python train.py --num_hidden_layers=14 --num_attention_heads=5 --hidden_act="tanh_gelu" --norm="layernorm" --rope_fraction=1.0 --init_std_qkv=0.0395 --init_std_o=0.00745 --optimizer="adamw" --beta2=0.99 --warmup_steps=315 --schedule="wsd" --final_lr_fraction=0.0 --batch_tokens=16384 --doc_mask=false --train_tokens=127300000
Each number is 128 + 32 x the weight over its row's rms, rounded and kept within 0 to 255. Layers, rows and columns count from 0. Numbers have three digits each. The size before them is the row's rms in percent of the matrix's.

# layer 5 MLP down, 160x640, rms 0.108, rows 0-80, columns 320-399
102:110158052206142148204116147129138124172151130140135155096100136094064064157087153091104117130144158189153110186154134113163128097131187170167121115072072108160189136074120129149109152164141136094149085129130123159104109099170140118110104114
104:072171137090136113143114171109121098100122162106144149103210095173047117115191153080158146124096131162070223111180140144126109107076143096137134153116094069155114158153106151184080166123151131124137109164142128135121065239145139131152145186
101:171103087159096140063120120202113072151093058109167107100099110149216115112137092185103096150080120193125157146097103054108125152180058164136181128128121164117167132099167161111170161131146042114096104072093087094101121120135165128118124117
092:162131098076108151147151104114103103104140101070176159081130133189084144145091118118140095096124156143024113047066136156159149112117140053125136163138081139110072079137113109109084151144135125130085103166098139112114156158166177110132119192
104:173111135084088182123147107161130100073089127093160121170113153158058094105078127160135144151116086145125140035169143170127134121085118130136129124127083194111135161092124134095130123069144082127095117118149095093053178139102160085160113115
106:072056128182139134044150134105139127087097134178171088141170124202092156123116155054124106135137122120113184068152124105134095098141146121117166092126136122146116163116125190148109091135139118150131093121114207171113144119108145150155161164
096:159142110073132096157129135094100140127073115079177136117135087133154075149115175124052131166110090150122119090070087160145170124176156128119163102117071085119125082082126098097069156176148210095102089100146121156114079131149119122076129145
092:106113171165119093126147100095082114132150110122122106175155176128168181159154124147108154072131129135122134062147142157124057046119118162146140170106127094142155108204194159170139201146107057088136112119165105156185114137146133138077153099
098:140169217124143129132102138104156143129166080162164129128093092079206129124122095163136107163118087138137155055148118176142149113099185161168158153156128114127128046099120105155110152184130163175150089136153158135178084174172138112142102142
093:174101159086109141157154093117079119123096136160115154086137169163134165137164178102130121133122161141167160119106147093140131128107120124102115096132149113130157102128125155170136235073121112082111155081124110135154148129157153062136153123
104:137169131114062080079136130044129154166130035127127176141133114129072128154159121148191140063086153145137116105077127137145094146127161085133100121157147080146094102166104141088155181067150087156146122127123094088158123130123131147109122156
098:084132112075164160123092122143098097080158139130161108152122156157167163166063135144143075119127073130158095123142132168131095116127157123191101128097019170182088127090162079169173172172162094091143080125116147157132169148102067139153151084
097:102069108131089164048147101153163116134132126123180153157143153096181136157144143146086146148150070069131041026139069120109131168119170131165089162077145178110158118147125101094135153116117092107112093164129160155172163102233105210171132153
102:131116121153132143115147106159154095155097123152178124133091072131098118115174132132136110107132170127089112108163176082091138167185084178154171120171158124139041148127146112146072140088137167111120134077135077110139172109136188114094095098
103:118118104093124064089126161072176079090131167104115095161098119128080157083115083153168156113142106106120114170092145155112153076089094085082097149144102113120063110136132104187060124157111188159125123098119120135117161092117218114195101092
096:128121068085168102147110135129181102063057075115105092042118137105186083127139179148152151192098112158118102080123113120075120130188197118158132154176114099142130091183100087139084156079146102148109112077092136140165046168093119175123129119
094:113210114104126137177111089167183107134109166130120096091154128152090209144068153117095126134143125125129136092157143129126137130129115136177115163072136101155138160135143191127107117138121181160170131100089130155133119167141144167193151126
101:100126146143100083141095112138107123096082145159140148101132109135156112104163132160138160121093146143156129122168126103160136177101086132043094171069151082113172170116095174148160131119123136127154100180211178116135072114090118151122113150
094:118127157173142164136120117118130122148146136181150162113107108106145101064154122056107124126100164119057143161095115101153137125166135079100083121140193136149133107099051151171108114156135100200093136149119084135173122141091168132143105105
092:115179116098162107146125176152178113127098145133129121194141138142137127101149150153096077112144161098105116183128127139111167130134135121116157195158082143106138124029185164095163133080122141115127126100093161147090171116127121068126102093
088:043147136110135180122075145150174129099136161116118148156148088128190119153149201157136145148160134117125110188111157177104148136108137123129129155114083131109101112077165130111070127151118065120128126109133180065134143153168183082119124076
105:155200099103136119181128111155132147125140131090104090123107172127115119151099109171178144090128140154136132133102145133148114110111105119165077080192131139103163112193125102068151139175115149126176156157137158199119148084210182103117172157
091:137156116129167156115091106103158120121132135151126116117111099115111080107109095159120141043140126152116186086101145147136111144117160159171115160149165169101108122138151104101147137104145125070145143150174123201120101148192124082117140141
093:103126081124100138145191132105123144150135121103114158117114087143120166158115173164130115113098097129116149199141131153128101171183131138201134155110172145132114148183084097129136076198165102156135169088096141101143146126138120192120081118
106:184064132113181079136155164158112157119129110114164186192098131117150139084136097144182075093152098119159117196103118092133121103134139140073035123165152148100141133179186143148113093118121124169128140151155108118135146083191162108102124109
097:087077144205046097139139088149135187136129134151151112126138143114207110115111119101127179121110109116158195157191135086122128179024172109178101108105122126135147159090130114127149107070096164141175138157124107062127177134129092131148083132
098:126136144099163173150118140039097088126170116082076071135166125105188117121122159132169124147129135171072111169173113092110161148122062101143150061142106108165144199124145173133108118154122133110061153140134174107138117173024153116106096115
102:087156158097091116116152178144148175193148137148061157130114115118119121183153142122153111167112140168056064156119139237114167138121142164106148085123123128079099101098104167139136088092125070119170118077150148148095083134122154058108162168
098:103148136092119131142085085148193105095191093086161143139133115145085127098083065124165143149090073127152153125113141087102103066115139117161143170136058096106176095142073124084162112142102133103164182158101102084132119118126056149165138176
102:065087137160174158052066144102142116066122144142138087122103150103187107125112148109131110095118147158103125137156137171128111094142048162136108136138151153111121123176124063090174133164079121181132105156102150154104138133161090169106127134
109:130132101149133109110112144144114095145153123102165121173023160171142103122156140182126090193127150179173143160146150141122092156119129140132127155131128154161148172073197155139125081125060148125153169145129118141083185115164161109115121068
106:170080124138098133128157102104074119119185114127153086138110117119086122142110130139139079134096140143149115140120148128123133130148137151097164150096117147125101153173144148087098177135146178210124145127178163078126148108139169173110133123
098:111155114156149133137141111141143150181165129115101180089119114134103161142104147115141194144133106134142133148101129190074203120146133121113118140069157203166124128111052142162172075127141124083142167150117101125122149112160130136040164081
102:127114113082158160108070109183141174100099110191076089109106135129162151089096172123097144129144095133138099095064118119111108136128135117150061096121176130125151137194160141087083099129122158111066179088155151161138169090203149124092043130
161:123085162138094124131135115149148107096117156171106151136115142148158171146151120065063135131137175110126152130154023138150146137091107114074124140150123152087087145154148148094126166105238137136106142130135151156137136149159147166149124101
100:138147127131168108171110142080159138091081097143121121157116125174118110111118089127137092091158118111106082172147126099085130132124132104139060092121121112073106077052151152054137186131147164150138186144193157073086078159218133135207105102
099:185198133103102123130127109161102114154149121158129079080143144048084115180147097135105118118150073135165144157139120080150062113122118073108176126133099082113183113060117164111158145109121119139130062098151088158122146123111092146140145097
099:101148086128145137104112104105152169140133120105093144066093072108127121092153138072118143141125159133138124082118140149136124167113130121133193124085154133135147145119097102161132147156115165115123121114094163138146100171130161185132144191
101:114172116148111150113118139170109154169100087048098181123101107083085145122133210142080147143106097124044095170119122195158131180110168095133129129115115099161142060126101149126159126115166073081112144162151068139139131065151063119126100058
098:096114170123067070134078138142116146129092171143129126178173141160167088136177102131155122135140109135161143140109125117151071153150125123100011096164146138113100099175091153125145152150126103239110126122137114077132128123111142139164122160
098:116090140172149121109118155139108124159188146141107142132115165112145155140155097096132095185105152113198122170150123136139145103137138112068191140102070132127172147103160135189135082189159123149139148093116182087111160168059126092126125124
098:103137113109123123118078095128139126141134167139127064146146145117143098141104116179117120108135130140132146083147133067137138170139145123143138110165099134136138105225099184140082115067125118152175069225157138141185130137113104097151139095
097:146151155123180131121150136126133153108173089154096114057111098225087148162097155152167128099111088158158154145078127134138146148153113151115152143178162142142157123149129186136108159156101138139114200120121178108120097172138133119084157115
094:163120070125134126128177045142130114155127102226096153125104100186159131116108156208071149167080102123101098085092125099133132115165158112038127130138136144124130145082151091144168115133142189100127083130138103110142102040198072084090071123
102:146153156096141152139154124156117146128113081113135085152127140089161101147111113051141169093138087119151143119171105112109127174112149130142107080082117132115110097145123153124194145126101108129151116185084086156116130141122080195159129143
100:105151158150117128106106087088137118100145124133114083139121135141137096103135084153137154211203140086175116127127159138102082128117071170105179198141112208170127117121145209127085142083110149119103145116143141111089156149077112155166138148
096:118158111142139150167152117107191135132149096190143136173126114145145084101087137129139156158111120087160135094158179179148095160138114086095083198149166138127066184104173128138160109108151102173136130084166132111115125081115128129063133116
095:217154110066131189125123095105106169151105142113145111115122189068118091144109116118090162139184173144145107098170081131142110155126127091122135122142123139128150154147121142077141081200091162150102176145085123096166105161099096091081162180
097:123118152090132130133118138118153175114104152223098131155111112165109142100086109117136164148085163147125113137161108135099137203106137144044069156120117077136109082085099215207092106152102190142101132155158129123151101066134153099152044169
094:140122129158139125146100155127124096126117092113106210136066147095172119091122095083150109141127187112133097048131156160092152081141140145083103163146133087082139161119145126131125099151066125131121081177105139130090111069083149166148081106
095:152171082150136133086180170143121152139148122132120136116172112118063132000126162124120047151092108154175108176157163137121186126133126107088169094123118087095174093091161110130164127132149107117125108115142084164142088154144145134106135167
108:168120188130121210179133088113159166152059117110145169129104138164122128133171141147133096139163134153154104119158169191106162141088140103048114102166142092069086121062142095137131170080099181100150134086211115151122111103118120163125105144
106:222093133121124160174134110134106150158067152083145123136145108114048063153164148170129171130117128102108142196066124162170130118134115156167089137140161128105086169134178114136168136092142136116139119170111099111138121067073145200151156180
102:140074170144195159129090112097165145121142133230100130181125122142063184192147174151155123146096099095154183113066152077102149126105159135152097133128157150195174161113118091121128133131131168183149162090091163158155158139108124079154183154
094:064175150186107094061051131127112055138175119181140107107136156185120156131136092109188129109148179191138129115163138108155099112114160158128077113134161146215112086158162144111090086108090088161115141141170127099138109162116073139165167107
101:112117145083167074103183073136178147171183108079078147116173121073110131117166148191130084135157190104096160146145109153159156150115114151101147135144090141122098102122199163143076114089172133086125114111134140092121153129098128090170129140
095:107121089143153175141134142139091113130155159114131129112126123124112114082112107154172069138142174148134069095117147106094090121085099092149169064156185138122082135092115101159144130077137157137082082126159130121123127119095089066145124119
095:120154117140112099119157151066156124113129084164131134132156129146153129136130131076104077138122149090101090147164128196119146133123093143089096098136113156176127117170094142129116090193109153133093144134087150140141156119063111064102127124
099:156100127145156107157103128142164109154162155089118137166127111149077140145127163125078116131060110169119136100126148096128081076068119124115128147057078074104156064090170170143079164101143115117124085112190090188155144159196099125116083106
095:109138148151091102173142160154064134096106209109131122151098121145122172205123086140129124130158124124163143137165104146193139169121133060099110179157163115142096131168194105097138144117118146133152135121094161179157131131140111124106114133
099:204163188162176099156107104110181120137089080055183101098118106063158163125126212158132104123140183137137113160177121117057174123105166157109130148114114150123119137197150085112139100094107138142089115112125108132088129108177148203150136195
096:128162128116155121128167153127067119145118131124112158078156132114120129106116166146143231147053132144083122130113133106145088177110103080124144173093150133089103086201107096099102114130133114060159144114148133176162069124159070140108108115
102:079162059122151140092148141160106113138093099150127148145108109123097071143142196104119110116066138122102156127122091088143106121160148109143114092147164078155145117132061127198077149143133136162176153085125113142097094141187201167154121180
094:187105134012152111145109171167088102128057192163171167147131134174072101088144080111107137156165159127096119176154134111144151186155092140167095153084127134141145129067174100126127159093139122044124142189153180106152154104096158118073118073
098:094101132113144094076135121106091114085086149115165122118109125184159135153065102118110148147159163096171123198173116129107175078141154157154103131049049118072142147168085136199110107170120119173143162133197125173130097169169185157135054129
104:136159106060184081090153153106130169140152112139121108149141155131094124148180150149111078066112126147084105138077106136148147138098175119152126132082116150129101085069049116068136126132157112094132129127076068114169143110113085109088138089
092:113037122170125134096148164111117144155125143113086129076124097228095148121124131147196123053094157146164099170147165121159141176097116059057155106183173110128164125169189096155156101107133146142106163075124134167146129123139126146098170126
097:126119167172117063126157173156165165090174085163101173105105149176091096110109095068162084138167093151145106146135104170160133154136101192130117132124169119092181146184121078111088018107156152179109137124061126111163162125152110165149148137
104:091126078103172111050103123145106159078143122097119159149093190125121172152083174086193148098197149177139111129155130147151112162124131157140069119070146167180109085125151119089151072157122176096168095105100130172130218179080094139119163089
093:110137081171090130136164075149119107144089164031138146152144145156194124111112112116109161093088139118064102109129122096103165112114165140128121108178146092121134134145098107109116145091105101106150160061092097177075157127160160094121106096
098:172111158155130112070128105166065093094153109189126133108124099106137090141129069049115143112124138081161136164134105127143091153134115135079111142120114147163138107155102103131138166133123053124182117128137079120109096141079073119147155153
091:119171177124081160133113151159168150126080115168122109082171109080144133097136148117098208158134045090047121174151121087153147170066111136110153096131167145143060157113140170108126063128135110119127084091159131135148165111157197119158168169
093:083131148116060126093149195194124150078145131080145161175137128154146140133130148126126157163158144069138115094090164058082145110161145106110195160180133084117157088202141140144156155105115175070098104095117197146143130078026146168099165121
097:099105119096118133137101088074166127086122034130150081130069152119131039073093110094119129119102140123089100106105106153147186140144071145091165126131110123077102154076178192159099166182164067155153150135117195066103137120146200108096131079
097:126173172164117088122078204098120143121099116089115165105062087142144089152176030169177138044141115101132154157061141120112112149103142110127100081092142102160123148183082072126181121063102155157120124076140121186088150125063127164150142135
096:182156118087177107151158129160161149116154130112164153104131172075096174146101077155123148058135087187167148113084141130146104127170185168161132160140102091126127106161067157116122170153134095125097117101144108114122098113137113097120159121
099:189147084154132097197141147171095134121157133138220169174115190082134196126115137175116147113099092174139118123135148137104111120163130117145151121100092158133095145055121121088127081125098134156115047129137090085164154133013076091112177099
100:122158154163202123227130106104122126115150079138126105135111108161133166129112142144161093170139108144109161092127118145143152113182162171158097107158116121163083120147125139128106128124109135142137140132145102171112058110127158107093133138
098:168125150118137147090197129105169106142156161118174088113144109096093161161124128153097117146131178105121105121145131139190155119121174135159196112157124105112167114114063051158106105160126100140126092118137134109128161157167158134108148178
100:126127120125136206125145160156104135154113154149125122165129103181191097112074090118087084135151148113134082107144084159103096122146140167129144165123135180151116218133165214097168086101111152135089095115103156135098196126115167127183112143
100:123089132098122160139146053156158134125074125074168080153153211055091120144106208046102082186114125100147157091083114132138136108214122129139195139091116202132160098161102123102184068185084149165137177097084116197136165139146151134136175145